Each number is 128 + 32 x the weight over its row's rms, rounded and kept within 0 to 255. Layers, rows and columns count from 0. Numbers have three digits each. The size before them is the row's rms in percent of the matrix's.

# gate: layer 7 MLP gate, 320x256, rms 0.112, rows 131-197, columns 64-127
# up: layer 7 MLP up, 320x256, rms 0.121, rows 131-197, columns 64-127
# down: layer 7 MLP down (transposed), 320x256, rms 0.166, rows 131-196, columns 64-127
gate131 100:150108216132148126127112197092094120084074161133161178161142104103160160102114210102109107115133151198141107168120125113177138109087152093116102135160120117130171130116098170107097104164134156
up131 105:127139125158188095175166150080099135161113153113045112124157156145184204195135137130124096181125115104185165137206090086120101099097136130074108177144096102101118141167146102142117082093073113
down131 101:114141176096159145127115147135120154090134103168094118095134129061124135091122140148113153079165130173117084106121117112075137143112106104114154070067147158140150118137102120075145113142151106
gate132 107:105148134108077131125165078155160132128149192137126151099087163106116102092094067054126126181067152113109122150128105119077136130114152152130121128132144107079165109057140082097151075134149140
up132 102:161110162123143093081116148171144117127095149162136089187098214156160122157214155101137114164153098066119129098148160106109107081132123125145156111106149112109112118096096119104105135100087120
down132 104:124085131169131148083117164176178096182152194139231138120163137152175157117108161088149122175171117103146160065174184126084109109125141208125123113117128099130186116120136082143083118104131127
gate133 098:096145069124117107151134130105151139147201219099113124080127139087137114183106048138172161159152104132099120138099099160117162131126153162173142088120100150143103123103071135105088129116158123
up133 095:114108065110129144104139114160116139139066142124203160155180108102106126134172113126137122170087091132130114141179098130128135108122120137032095146146097068090130101117130117165125191192121124
down133 096:150129085149128136112163137175160144132138147137131171122142124117109133164114131168153131122197175124137120172138126131119120105098130095152035129096107134107149126139113053154105057175138129
gate134 098:127120118140104118157108116134129146091146118143157149121136114104135181156105175086212104187112090106101051107215104146130146087119097130162134087141146096138134115145103200130112114093046093
up134 099:135097134151146052129122182126080103133140138086116097139112144171097106117107032145144063099138129140108157128082158158106118092115094164131084096130201119179127092109077092170193164125121114
down134 102:101096123212191128150107108096143141148190117168143118135147114122160135065154168163112164121093078128118115179174146159136104105176113182152113149064038129116089096135119094118058147119113133
gate135 107:111145132140134175149112149121119074140091143175161127126153076110135113122126126124160108096160140125120090145041181064132100146132159126101086141126113122127143123117148113144110109142126175
up135 103:137127133168137066139194148069146053169088084128123112133100068121118080182111161156182130132187143084117152094054095125142152101141166146107158131192123126119134057063105101155162119089106158
down135 104:169166151154115104137162129108113096110054124067139095132067139099157122197083110164144152162099119166084109134120130065107170116143113182100122096105104130157127144111067096142178075154191173
gate136 101:071123111104102127108154078139095081119124221151173097207103186105130096166157167202081136115132181147178124157064168159141152104109137125067109090141098096107126119142216113129202122119109162
up136 103:180149159150107061121144170185145132157103119154099130148119184145174167113106113180133103091207122173110128071095136077121123078174162160153207160117110119137143154091106177128147117147193145
down136 104:109167112047156156048157153124183133138177092166107099130143115146191113144154089133148167083163158085145149124080101079160093168168168132096127140093159101085166140104136103165111192089084132
gate137 098:115142084077142154125103087125069192185137150144177140157131126092167115118098098054128125165107055133117120130114163197163106093133147158126100133136106164138128146176064130162133141170161163
up137 095:148126189108150136113134150083089121101133096120120167159154097151162134128107130113188173086159149127099130171146103099118143120082106096088105132077121054153202118142147112126096134170094134
down137 096:162144057171135160098147138121112161108094063160089137165147155090134076123178158119158107144150219110111077091160061168112058091142161154097118151156154055124152091154083219178144147176181095
gate138 091:180080138124140148039136048195133133103128124134114127159113112095169119108163109137080181122147119173119159098134131132187085095180129100174177126078133127154109146170137087131117181108151112
up138 099:119123145161118161112143124106108164073124117125106124109116148128146115133127161079122169141158092112192158112148184109114078155140085131114131082096100073231162085155111116109105168119143103
down138 096:125044113180152149127161092110150096159110176088156131152113111122123146095167137065110100148108062094108171113077169089071140170125150194159097138110130089183136092132145054181070129148061062
gate139 106:203053106132129090105132114124091135139119122137159121103182121139204069104155152075162155064116086134136112102064109061137117151121172152141184106182192100166148142161112099137141143089136104
up139 110:156189118122142125144149121097129074148078138102133064103103148098178074114108112120123071116150137108157149144151169149119150124123187113157086146161213118122052093192128158174104156193151067
down139 110:134147163145165117198184165119115160124122167174152050105066128149063086075110105190107116163142115149104108135122134149097190124068056123130086126163132099109111119126100188120122118193105096
gate140 100:130116115118118067125144165126110089168187105132148090105176127103163166212189175129147115136146148110121118160135106100148123111144121191113107097123037145128148163102123128122121065114178138
up140 103:102167169126147170072106181133149172091151162093087113087140134146163143156112128153164153064130133068140184198170196092127081126171141167105109139140111125177172117158149097087110137095150109
down140 097:116090139129130133141084112145124099092173068156083119092113104133122108105089149137137106141218141200141145112143170164118110178083140125102133089164142079129124085042138183100126141146110077
gate141 103:103142112095119133175123187151133134115206085097137103112135172167160111085104127148142153110126112046219112141131157167158113094150089111110102186126159146170118117186117104126113078169160130
up141 102:102045153095105109167113148096159110108120143187075133128091195090134116096142123011170110138101133190113158121193144088100122129182135137134083058123147181161139138119110115104149119094154123
down141 102:105111147141132124125084114055158109112143167096152096161142190184118063163113149066147095131203116135184167121098109179049117172139119134092123086095129181153133167121126165136115117140142149
gate142 086:079093095140127172176148155098143119125088150115077136146126079230080175128104106141155163116117108104137119137142151086143127087126133184134136090128177123166122108198129118144164116135072137
up142 091:122112178136163141120070096199220118137129119117127095171114150047185115151076108145112090119150069100102156110170101122133145157195100147107107103140111083155126109114137138085107092123154070
down142 093:131114115106144121088083090209113126142090083115178147117148160101178172134069129086138156088105120167134138123102136160110151135062081100094122113129191149121145147085134126080147138177139150
gate143 099:129155127076112118083139155132124187109213105138116138091061111109155124118132106122120117153131103077115105141137112147140101098153093169173143134111059093147119102159094152068124157065178131
up143 087:153122168096139143173130126066112161097113087135097110132162097159158074051132154177143114083158125121076140111145133119127132109122121157138082167127152106095155106110104161112162109133119148
down143 097:140105172146174167162115136104161123120184133168141095120133079130167182135224083149127125143097128105192154109099142113121107100088073093121182090095111163111150104094112137089145067130165116
gate144 097:068160101096130159167185151164140169103173145088144137112111127112118146147143143071084208166112168149140108146129162177093141070112140136156114111117163114105089105105093136121055117069139072
up144 096:126118116089088118091120141139091186106119170135116073101127133134158130101178120066118108179131158165162098170164091146172133135086147101147094092185164178120122065131086070140126151179067060
down144 095:140102100090101103094146152116154145156112173087145097093102130091108086139093124134164154080115122146133115131099132108114167122111182144151106162093127148180088132125131119070089056136173174
gate145 107:176136091100099110109119136125146093172142135189088162133120142121116113191127167051099131126149159153054124151086068126113088142185118125115147129093094138118123067174102112113129108170154152
up145 109:155139147113170105121084120091196154119146174180132127116098167108153117117161079115138165096132087107089087116166156102132104087149131116136117110097084131148100118158099139169134092145094208
down145 109:176085128121098081162125121115172123129127172163105096139145149061135113142162095118137142087106059126160119113143107127153099124136147150187145099117163135095125035156138163132127077147028126
gate146 098:125125132089161106097144148072159163087139148111186148102129083163118128097086145158035120129135099101100045133109107170142092129100164087155153141111144115179151139103077123146163130107141134
up146 107:111098155146111173148130096078149119141091103161097139186187064102073149153137130140117132113174114162101118148124149148103155109157123121083158121155072151114218108064148130152131128128191117
down146 107:104169118111073197090108098078126095075176164158148164161158142130146113106155157141038248053142093137121157165111090150104121141156129151179210126109107143189136136163119108172143134159120129
gate147 091:177149135158124140100120127123113133128169179095140122130066158149100136144092104097179153124152149129103136088158145143156118136110017148149182129054137143144103142110135151118102105150070133
up147 089:126127062196059138129107165111076109113164143118147115161092096098126190123079135140105122170158073133168141114176116181160086072179136097089113132148216161061114092089163183143148183089119104
down147 089:073104090097138162174117119128101132070110141127159110105164074126085073111118104115125153122148128165173167176122142188129087184089090125058096192108136170111121128114081166206091099063116119
gate148 103:126164097117132119157126177139138083159146148120164145142081133179047088207114122071113133151197111124117113094107099131143132139132129102154098063077126125163122106119130121153111151099164146
up148 102:165112171138187112103139150124107116180177104091084189169093109162096165084150117089133168069148147086124114085173118106140102141162072165111121163159141065116160108208133148136119114117121130
down148 105:097086159099150127113116095112157089138171163141120127179172103138131107080215171092124161119137075133150136071144115130073080148077101125150121123167167102106108167110118126122081141088152069
gate149 087:094152092175139140118115093107155128162178111111173116184142159116107142142110084064198168136123162147060135174090143129081166093133126173072157158113055176172127089153099100104137097123099126
up149 083:087092117080084148102120103141084110092158092076139210114120117114134168140150163138125131137059107201118137120202097118098142187167088059160093146130137121146078118174115144106160131083133162
down149 087:129099096127123075205140081118137177117121127104085069057156125154094112134148119139111105139107055113098122137062128089133174144125162122085146130126112157113126123138140075128152115127191121
gate150 100:222119165120120161109115085120146109064068162120125180099150086140135120105078167169117125090117098128196116210155147088121099200165097191114100133101093132099125164145109122168091143195098169
up150 099:164132140119034143175162104133112100166170092132092145102061117059126163123163174124097090131138105128091122132154155084137138121105095139128124177089135167089160137190087066055123123115127160
down150 095:116115132062128147173125103152181151177143194087116112150115170096133154111216179152124135129117090140147117130065191166087157122110122104130156110142138097122148124153184175123097158133088144
gate151 105:170100111118172172199114092133096145152120119129132138089152123114142154081086161201068131132131095082109132148139134113161074096128121120096107100097215161089082107110121138055081114155097140
up151 104:151143121124107154111140143106101080119133062146110098094116141079130133111086128107124152113069119123162138175156065163117091108167089109105198166175069143131135113134121148166142129085196117
down151 105:106138114102190183180107141126141152111084143092105147147137132086137107080143130085133092081048097150162179167135116123146160150146159133140122142105150186090089116118122097084162186135153101
gate152 098:128123095151119106079138141166136121103089194048135094115127135174132111111172116152110177130167167106123166137151127128155163074143199109108176152092142133166127070188093079138134126147115156
up152 096:160154179137165123109114171093168159138144172127125146125099165132131157112092115135167153051117118180098123163092093158121139130076182128170164169096158101106179035141143138141114128143182157
down152 101:050164121102179142114119143124151118158151081117125138082105160169098114130150085079191145156191159082162169165172129102183143132115118171108116149179162156078094129144130138152054133146113108
gate153 100:115150149165180151130146091087111166118148101114092104172171143129087111141080138024121177166166160103122126143096172133161110112182130079143144090118115151088128093135174142098167192098117164
up153 105:094153079106176107128120156075081136106137085137112194091159092115161114144179119110087171146098154152064131145130158072111142104124167165156117124155185080068118101166171137116139159119085151
down153 101:078114136158115135116076109103201086156146105075117127188126114094132105154152108072111077124108144122133172137109087122129106090131091172100068145099136140153131129178099162101082140126078109
gate154 096:115086166137120147087112142154101140133089154175148116137140103156101134101085087110164160150146124151082065090104121182189155112115132102130092146079155115154143093134158068139101163139167180
up154 103:099081140044096090114160124093173193129071129132129143140151177112084126156174120169117146200140058125168174109116089162129137137108161072128141067167193130069112118135157117113128155147096142
down154 108:083191100108092142082142138152096131135118106121161143154164170066218127138122147072158124109092145101152123118099164104137102114201078156163149130094112128104108106162122155112111127070151090
gate155 098:087148161114096113124130107102175105131089163086114040133126122117139148190127119083144157168191207137176125126068155127148079110153153140087096080141129158140094112118140125073128171103201144
up155 097:139083149107112107143087163069088088166155098119102137095125124147167106133113190140132176124072166094121176105142101137132159227143193106104182105080086101124181115149116128102124176107157110
down155 102:105126129137091140122093167088126125144071145122159172134085107191185150171096112080145121119129166099117091151150080202169068117164092126090144094107098183069072124190182165105091082091110151
gate156 102:111135164173146110120127153120135116175159134081129124144065084076126113143106095112138141137160090079077128095064138106090091113111149133168152078169105094126121135091034113083140089101124128
up156 103:149149122128093175080163111115167128103151159167100135104135110137128173112100126104167171132103231124111115120152150109097105127120140128115140188180156097081110176098137124173091119094121093
down156 104:131096189184091126183156123168111112164078143102138125106104093131106125051165191124175142122135151134057140133103148161094177190154131109125142027144063112028120107098128149079145138146186108
gate157 093:133110162097141113172073124113158117108091096127150093108147114124062087167162128142193191164164124119141158078098154191131139162082154165140130130140125094099120085153094201121137101105093127
up157 089:139093142104045146137109098101155076073146107080121175101163107082148112095079152089141071157094124172134152146125141153078167111123102127130181120075109107113125139108166087168103144176076142
down157 090:152102148153126075151127128183161157161145111100144144153113066165135120162102101079156125149097148108154160144105125116113186135135100092097107129134182073135137123172121174130187132116148147
gate158 118:166049110168133161154095160156135165076149159185078160123133151118113117176147128177123175142112153158064117066139110172088166122140115093117138101155146080177152130126087121126115085159147120
up158 110:103148125122137129086143105076149124135077135139065125107121148171177155161114126144142054172084142212197130108116111084110085115097173158105145112160099158099100136136158114118111182126105120
down158 117:133205101083103104113147111057127102139099167157101078138137120197094107108123149116144084085127109131171127217148129135099135109112153088110180119069132159162141076119151127101121137090141125
gate159 093:165136145128145110084166090148129142162122151157139063110155103173152057090083096079125086125109120149182101158130115128121152092092139095110190116161217131122164132194158196156077134080158176
up159 100:157138088136098112139119090173127127114163160105139188194132117177121144173162083152154145152105102162152149091098100124111101142154114103164171111129155052130161115115094104065109180067186143
down159 098:135101118084165124103135141098202107183066135160169138134096103143119113055150146081150111126107115164111154165100137118171048096084101186136102150146094177116142100089133216132107099128141112
gate160 100:142116209116150147108132156152142172120133183096145121177106071102093119103110142099082114106145204146163079141152141147110093116128090186134094097098073136109169167172135159117082134112105134
up160 101:111180119096085114176108111139133182117153130126127094140135213086124192130135158057170175202201110087134147097187100146140112118102119113089136167081154072171124117117120150080114106078167153
down160 098:122069190118171106110148062114109067123144154172085127155157096110118094143106048157142118168203126184140072092090133125157113133154134116143139066180102093145134159111114103107079118111100063
gate161 107:104170124089133104105131113124192151097180150163191114082109094129110055125115111169103172129095163108108088173145160139084168138101133130135112083144096086188172166125187093087165099115145145
up161 108:107122084110137112102154166153159113162133152145128187218110089124089079147139108121161136136152078095108178137134090177153151144074169101107068111105134125109110129109100146085155125142103135
down161 105:187089128150151106169104112094148078082110071141104085118125104129108105119117089100098096162144118129164139092096129103100078095156120113141122118110134087111081111204122112111151148130129127
gate162 093:144193144083117093119076180155120108110130106158140090098119166185094165071133148128161168075159114184136096123114143145185130140103114146152125218102106111143144130136125097100108139193157128
up162 102:092089096039092075176177140084119151132055100191112089077192116110135108127082104108164129102119140173144120115120060090132061083174147155157120117058085165104151159119152086124144126149087134
down162 096:130114054087101143087139100120195120110119116192120115132128086096149087138152096146153097151174111076146112105157110138110137097106158078104155106164095102149119160093151108141139137118118143
gate163 100:151092133130105097173120141167143135182127101097123116120135107131201158144141129095089118104182160138082134106074138110145100133109161132117117116051157167130089152084066132112093137129162093
up163 097:131143118112156136238116150147138133149162096091146130142093122217125100176131119101114121130141112135154137130112102135131137099137116124109160165139167095099183079084146136059137124103120140
down163 093:153124192171144101141113084065130062150094128129184113134147140119133176160154112122129098163098138105026170157081124095089113128155134139058148109128136138131115122161150138126124144159115133
gate164 097:111164146100077167143172083086132074062132088169118113105081210169151132154106074129107130083146174135156118147153105119126105139076172117126118131148112120134115123102078100071076086141150126
up164 093:177164094073147133135116180149104146185154176036104074119112125086194113124090159134164137115073107133093085112175085073140102121099051140073131135111194088129153060116139095061146152173135027
down164 092:094141187147111176058122075170092200088192117165170184145165096161099153082116115142109147122144139161081088059106139137116154175223145152127140058131125163099109122158127110146137131158146135
gate165 104:068114128132102107125139084104146147122115124151147079113120160180097163159105112118134121202152095092178143149108133143123162108204156108184115165171126131129125096072132194071181064098060122
up165 098:125173154091186084133105158130126118060104137130095150093158191162098090097082068091145129109083184138080133178168157104128161078100109138141132096118081176125104101130170163086128142144084161
down165 097:130092089081158087144102165192102145083155099150123057144165123166183142122155174121115195125119129180093107198138155125138142133131104137080154104112084119136071091200104162126064210083079172
gate166 102:138116110126101046072136160116137117092132142120098099081164127164136108122121112192117110132106156069149154122082114114103137074136143108129105147152150126191161160087062117124119147084106145
up166 101:123101139071082175148130098137156171088140136132143133103088173163124126093116178144183136062118111138091080162126058139135105144102179089109131096114160159168130174156159113142153098169184084
down166 104:128110095117155142149180147149122160098130136157107079102111189103175123212105140130127199153129150109079173109184113125176133145154099118151113111115137116110198094073169140162107135132186121
gate167 097:153123149119149099138113107192145149156073178119060145054109114166089163133152094135168163091135094170141127083113175170184084141116132092108132130178135152130123164124104117150072112068108121
up167 103:125151196134118131057168133139097171147123113097126102153132149112143123099123164065130141108110107136125056174120159146149126140077193162152075115126110099151176168117157133134168075072110079
down167 099:081105176103122092146092080131180175182154150122147127125166133089108145174145136108134116133127185144136128174159085158132142090092080089160193131159125110125169108163160139077153105095120165
gate168 107:120132170141135152137116071110182102119090093094086142174135107094134173126086147080127078104156110095147165102097122045141060170179089087135181159130160124167115153090065137147155098134144099
up168 100:151061144065214166082152132146115130126069101077144167146064159204147171111113095147104134102098111108160101125170140095116100151172100147201130136130121141141104068191128131070133142151123195
down168 107:121101111150151123149126058116118147152141124073084074135062126153154121127112093188158115175135080157154124116134135121097109102158117123153179151145123120100172191155048123134155183197126126
gate169 105:110157127117135149172144088053128103156136120114129073148112106125103126109144067118117094087152151144136095102168076055155116127146143166098140168114102093138100133097134118106124178164142173
up169 108:166176164164123132130126082103163166150155082166084154156097167122154173121132123076153126122121154107133137141164092147109117128120133156101102146078105155111099134112171153182164183135142211
down169 107:214125167132130092170114125062106095188109160136128099155105096136095154128124129150159075137178071132072162132192182073125131111107123217126136133115131124152121179077168073111151144141129127
gate170 102:142106109096107090138110128184161163061184098126142132128144088138140081151063118202117148116098190142111106120130108180131062095205097166129139130125147090147177157185128069057174133131124149
up170 101:097142099135111110160064075147196103127202138186086102139041137170157149172138111124099105065131116156086123143173127081141114032166130122122152136138185133164131115097082131148128141133131072
down170 100:153112093182121107229117125140130125155126088107083156135151119089143123128100146146126132120065179118173099117122166158201101135136197153149130095166112098171151071165082137182144093160147157
gate171 106:141154111149120095145135120112123086126132124149083099160097166114085141092149143140087107096114105153163091148176095151125161161101110155167126128094141173158114086099115062105148114085159165
up171 091:111113097124153189158101083154154070103109174090115123146086141135083123135113209123110171082060166119126062132122163076155134106107146121128116093105162130120152177106151088164144128156190183
down171 097:114114132121079121159094104118144118083082071170158205155132211131166114102156069137136086134133180157176132121144117117120145108120166141116142180108133074128136162090115056124134193112141141
gate172 105:121121179132043151103131144142169130175117074193110159138122093175115098166086068107122100149110100104214147124126116170141096089090149120119155114147135178118132134119151069157125096144207155
up172 104:118144168121132155133133044085134136159168114141105174107078148114154118128132127119063098131095108078135085141121111106208098175109089195153157169127131135102152164089108143159172172108117112
down172 102:102146102172107161110182120180171067074120130146199114147110140058150180145161114092125116177172114168107116112119112138144114139131120056157130103116144120086103109124179083127175116206155129
gate173 089:121156164123119083163147129164167151178136121118136133137076120150103185128152112092144146108144123078102101083142086138108135148117099145134143110139109135138194132107119064091112098132103115
up173 092:144103132125052064101123128140106114091133087136080103064122071145204164095103136107121093083194098177141122106132102113115135159161094114141196184089143098111131126106157150127181180142127122
down173 096:093130064126131085125112098132108093146133179140171177130102117124124150065094169153124119113128103166120083151121164170196146122121123149117131183097140139151114151056102152165159137020120062
gate174 102:163143166127136118168118115100108106099173176135078151183093138133119162151088117083103159147094133127091113123147138116177157155124111117116114082074158147110123149182094042081118118210121072
up174 110:153092151029108163141092100089106161098135092095128143126133195123119107130111118101140106154101170089098065060100160169155170127141135156103161064107113083161160088144097105132099195207110147
down174 099:144118169127164113121101040150154146098137157122083126105157124109185128093085090080149091121127163069119108113151114100169144062160152104144111115118121206079163110120112163133098194136127108
gate175 102:128132139089118128098144105091086124138093109130138106102092134135161136106158131130082100081100059172139095093136103170141126080121161107189099154125169234147149078133144121118143134130171127
up175 103:133160154134119164093141124088146142108060172122119043159077138178096116136103175110132210143163153134152116118195113145127105122086139145141137164143088083104151079141130138079179095147139164
down175 101:100186148167096154128136159137168162163087103127110183132128070065114154179114123145160151139115178135095145110116142105132091089167087106137095186127105151090089115114116165126096150151121100
gate176 100:097108057102115151101105157127084090068146147094104092109158078139132113152150118107067101121150166068085123086121192190137095117123128193173186125132170150102088150146149058151106160135117096
up176 101:087153155146138124085088156157113088097125059120109132078111158092103154152093136102160133080151173184130151172127180116199098136094185139163152089123113104170133136112190144129109171099141187
down176 099:151136163174165161136155130114136104221097126151115156138106210082104145145083160173128133108156129133156179127141104164145099129121106159099102126114039123115124162114157119135105154090162083
gate177 095:070186152127149128140112040143150159199124138148142072167178156055113098086103064170113203157133088147172150143138139154120123082158104141161109113091107097111119097097136133091135142145158111
up177 091:085125097150147217124099090119153180149080120162170166144124188163114056156095182156079146158176148118142096176122148195096127159115140157128108159136146159090111131160115090118123147137135104
down177 094:115173132144140097157111161127124103177103069103149121143088161143148084113158146078137158142119124093145097131130112150125138107127135075177189156057142120133158095114153142134119096087158106
gate178 096:135094128170093090162119124197085097111186134171148145107133127089031171140086076103113109110136152150130131102103089119144130131191109173152166102120140091156175097091092117091094124129146131
up178 092:198161087088105133115118087097148092086131138102086127136100148141101192145103161166111118107130131120164154108172209136093112146116173140129157103110123124122101153129147183151129120182114136
down178 095:128114102176091100221153104138120115108124071112161090132141097094162135133159140126122109098161139121223072056175097185084138165140076124136061109138153149130143158162163119112148105171122115
gate179 096:166115163137172149154117104165099140162112130099188082152086101163126128181104133103178136133132142082068093138089083123110077165067134040179089126138082143124100150100108094104148077107153183
up179 101:170131088183166065050114078171141055102138097122182129111115107164091153100145119166131157150154114120078105142124107095098123087129156140151156156155118162114095091071110120145177157117140146
down179 103:133216083119107166151120067141136124183075110156094160111110137120185100175162138174135160174134115084118088071141085135122102125140080156141180165167126197146198197094094112125121112101122124
gate180 099:141170129153074122112097135137081079100043138126052085147092137054100158133143142083103117097139121110148150138118158096176095151095182149101154147110155111166106116098090190135089121199174168
up180 100:155103145193182129110102199125147114055128171170163158165127135129180137154143133157112096121137133106095154059149180117133147176167070138076112137162171064143105141082162098107104127099123183
down180 099:124093114162157160179122166165100125137164108174111160121112120102111116074164073048128131152202182148144128142143127138160084127087159127132135159136122160148163112093123161103136150127120087
gate181 103:097059126101179123169103135103184136136127148079155186117154092189136117144115111118116125088197148111155099080163139130150129134160106132158121124191186104135177160095062127057171129091184149
up181 093:096184030129178074124181113117148106164124117114106082128127173138107165090099037124105107112165155134158176148155117169145129131170138129162183097174135173173142154108184091144099134144144104
down181 093:097112134088178168141094162158161161106109091131175081074151091136130124126121150150137140132147096148104105099071133124119144130106149161177142122149182179082179181155181144133094136146108222
gate182 106:194129204132100108073109127055122061187098181160142125140088139130113183137065168110093144108117125144144143166116121060111169103158104140168123142115162136166109126142070097094151122134166145
up182 098:171133179142105145139107172129132091124117122171092129127118132135116153122154098139163057091120092103123138120084100121131147108053110171140174116117113110100122152125124109107110147130052126
down182 097:157093099089179130137141129121097136122149106090109134116183193177135110124160116074108198168188122140095124130051135128139186054146112105106178155106125143157088119114105176102127209096084106
gate183 102:107114127152104106137058103068080126115116157167139164100053096104092148128088067191156119128129171147119118116133075180175154127144180148122100094087140122137136146149091154149137182102090144
up183 101:126162121104057126142170136184122107153114096112169110161157126074143114114100172136152119108085111123168090154045134120150171204221138148059205151074123102098084111086152143121157167138122146
down183 101:147129151172168115150134112144061101101168114125173083134063122154136155080131140168122158049166113110123161118146122123149169110095130144101140140163116094169142087130149121108075144175159151
gate184 101:152119089143117139166140103148151246175096062153116101132157122117135160123140139116091137133124128128113170121160116163135101117176143098042120065160155150086171149097127080172142129136111094
up184 096:123088117127133101088147146192152104106126112068152106139187100088155114139085128170082151197065185103092163169126170114117115142108157099130116120101182113124119169126187133163141139125151113
down184 102:131150104127147159152113165126085147141128111145133148121119064181086140130130088085153059108093157151082055097113153140158148179105117111124167121165054086076114125099157067143158112106168134
gate185 101:164076188168131080102108129122144122135113192109167102139140088145089165100165126157142119131182158131144059133130137172092105107140080192150083109162135160097159104061088137105144129126148106
up185 099:182150126125093139128149104135097129099171100128143067155126112132133130111068141125126072103140155153081154103137168122144110116145080092124164032114169085167119108116096075139169125151190080
down185 101:155099140144140090076097160130139154167127080155136142099129116134147074104072128083078139129122145210131141137103164155075107165139058173134165054099156130154102131131104125079119084118107161
gate186 108:095078100045121104092125122055129066071125120127118132137102179111122113168116154142139127218128144095128124210095110141071157127131120128113077137089173144099128110149144097119152110087122188
up186 107:077084189131111172104118152080082130123116172148068140114102119138181113150136119172135096117085141092123150126130196100110116135152088180121055115152111132109132151121167170076152166116120126
down186 109:119147127030131159112039151150139139082157123134087152135141099168118148105155127097057133112173110136145178112105118132147130138132083127111083102167185128117166083142074125129177095100115166
gate187 096:116110091114178198171099094139219159156128117236119076167168135086113138073087076136118126103152099183160141145109166174180210123140148124097147153189143135145131145122139076090098105155157158
up187 094:185132119158166127157130116169123130165138088141123192135111153120126112108162138127162112131087090125169096156115127184130144149122109122155073211121114117093048097066081147120106185116119169
down187 102:099148166156137107151119145120117057142115045160111132105140040131137132144144135168106151047099071105155082125105108123075132131142141111125057132128161125140105148142164118104099164105114174
gate188 103:108120058135118173130105086150133076109152122130173161140125094142104105185176147099108133124117194168144183156125092127162158135126164068167113091099124116095135113176148118122068145115088099
up188 098:143181136122144167123153147168149172170049138124178129174150097101119159129144123168095093128138174120170151125046175144111128173187136141141128152166060169153119098148117127094159123097188167
down188 105:136122123135124111118149164111136152219174134097103062132145149168115111113145120124069090129164158139147169157094160155143089138130209126126145165105096089131067078110178165088125138141086189
gate189 100:201118127169109102138172136088160061151140218168090156190069158134153132140110146137140114145206042135119097154080091213129098139144152169183122096114168134096127061136089136130121154095153183
up189 102:122127066149201122158108164169136074119191145090129127118126138059112140075120135196141171120147117195092132110140176130157153121152120069194150126087159126028105144095153078098149129101123102
down189 098:108114127093105168145201136143126102110125165138136162174145149130133168177104116123120190154029133123093120061101124108171130148116109054155179108141138125094103106079133189165109116141144131
gate190 104:164153173124066147157110154146105169168092181118151157116060085195146134170110134094129079135150128162132150082139112075100127085138159124122108051155146166130097147142096094102175134112103161
up190 105:126103119113118119158148126158172109198172145149130098142150090140097100099156132119148123137138119142068113152112171156167120043095099123156093100159196090127121201137140181180109050132146068
down190 108:175144100124146109108133078170151170049077089110175081130092092155112107113104131145097172048090141159152101137157144164091129150120085147162121137069149129168144143091101106143078129161142092
gate191 096:139142122096172153161139112159108113159068162196106114161174185120157139128157182150112163136158126133087143064121111136132154105144104136158150084102141127155103162115149115120075205073118163
up191 095:132115120178114099128114070141140088144115164130082075092057130150040119078089073122142181117123126117115159160168137119118080158151157140108121102188130170180135138181119112163120142131146138
down191 097:078103179116099101149096126197173161124186092117121136125103101117117121161134133112141100182116164123138155105094141075139025095184126023136114162161127130102119108094122117154169125112110087
gate192 103:133118057107164059113113123152059086161082105186141100144147192076171198101126096137094079139129170102114159130134132203223123117127178131126128081137108177147103124186080106104122158105137168
up192 100:163148140165153100148125146101132090162137114166110077175120145149089152131124108200102103146118090133137079119077166118112129109172132083130129145137141144122134069076095168137082105128128105
down192 105:154117132118089133081123087164154133150104126129133089085163117204143077125133102099137089109166191106154045148111143129056148132175063154164164193149075104163103154138189162066157159102099146
gate193 109:128139156156120115111102081130133176097089099087139157073144130103167135120113160144118113129182147117189151148150198068092128143079108144188111150112127201135116070047146113131142097135163144
up193 103:097151128101081140139147103125161097159095086096168083138104129088117150025166132086137096102160061120121121146099136157102131183135113086077184130139117066067092075107143148191176060123136115
down193 108:092072119154130162129117115116106117151115071125188091122143126087099113118165138102097162152164116084086041113130148116152124145077108132186104079134116190114106148112128122180151121124149107
gate194 103:124174125165101133097164134077135113089150171117125158133135156093167177161141191120191086083182090098142082108130059159134082091107117101135150153140096102124144152155120089115056120102151069
up194 103:162147088107144142148094083098060104148096142119109066104086197130080141173089084099091103167110128122116129082126102128149130043127149157145164094132144162130156140093051134112087061202204113
down194 101:096128137154145115066145146102166164117110154134114103095143175138101160144046055137140086155133146190150101145155145163110176043131124149178103240138106109120092124086067193100161112164089126
gate195 103:080062092131119130070161147140203161091137130103161076110090151108095120145120162110163184087113117115131145126052128115114144102129161130144143145135092135101172173143115108140135113187117082
up195 099:165128118181140149140115132107070194165109162079149129114137115090145096149199161166134141074153128124088147118165148107138108129139118141138100078151138133142128121145137133141158151111141125
down195 104:138159195122087128092120103178136143118142157096069170137106132125132195099130103132116183094124128142128113177108119061103134165150085081135101063076137103163096097083157131098133131100112161
gate196 105:157154120059157067156097098145169150159173167071108137100047171201141063060143109140111097165119170170047179188076122138101109116132132148073155121146148113221125097140120071092098129078146157
up196 108:086117167080071134085160154095157051116152184126151177155138152181093148137161138114141168098161179192131129077174107121151146116086138132149142150141058156149101121092218139054158155107104164
down196 108:099115167161129128089172130140107106101158153157107125059149145122120141136155127124132179125126173167173114149186166088144148144176084154114104135129135084110133145143127158082090129122090129
gate197 099:124148062151120126125102133153126145101087060128142164170093166091121120144176114037112106113125097167130115107085119172105127076095184123151093099116129096146091120092185078099100096128132188
up197 099:083132158166096091119151097143127098133063130132115115118157125081145196115175114131174111176128132151146201108188138161150131097129185115130106090061150145046186089078157140171107090103119112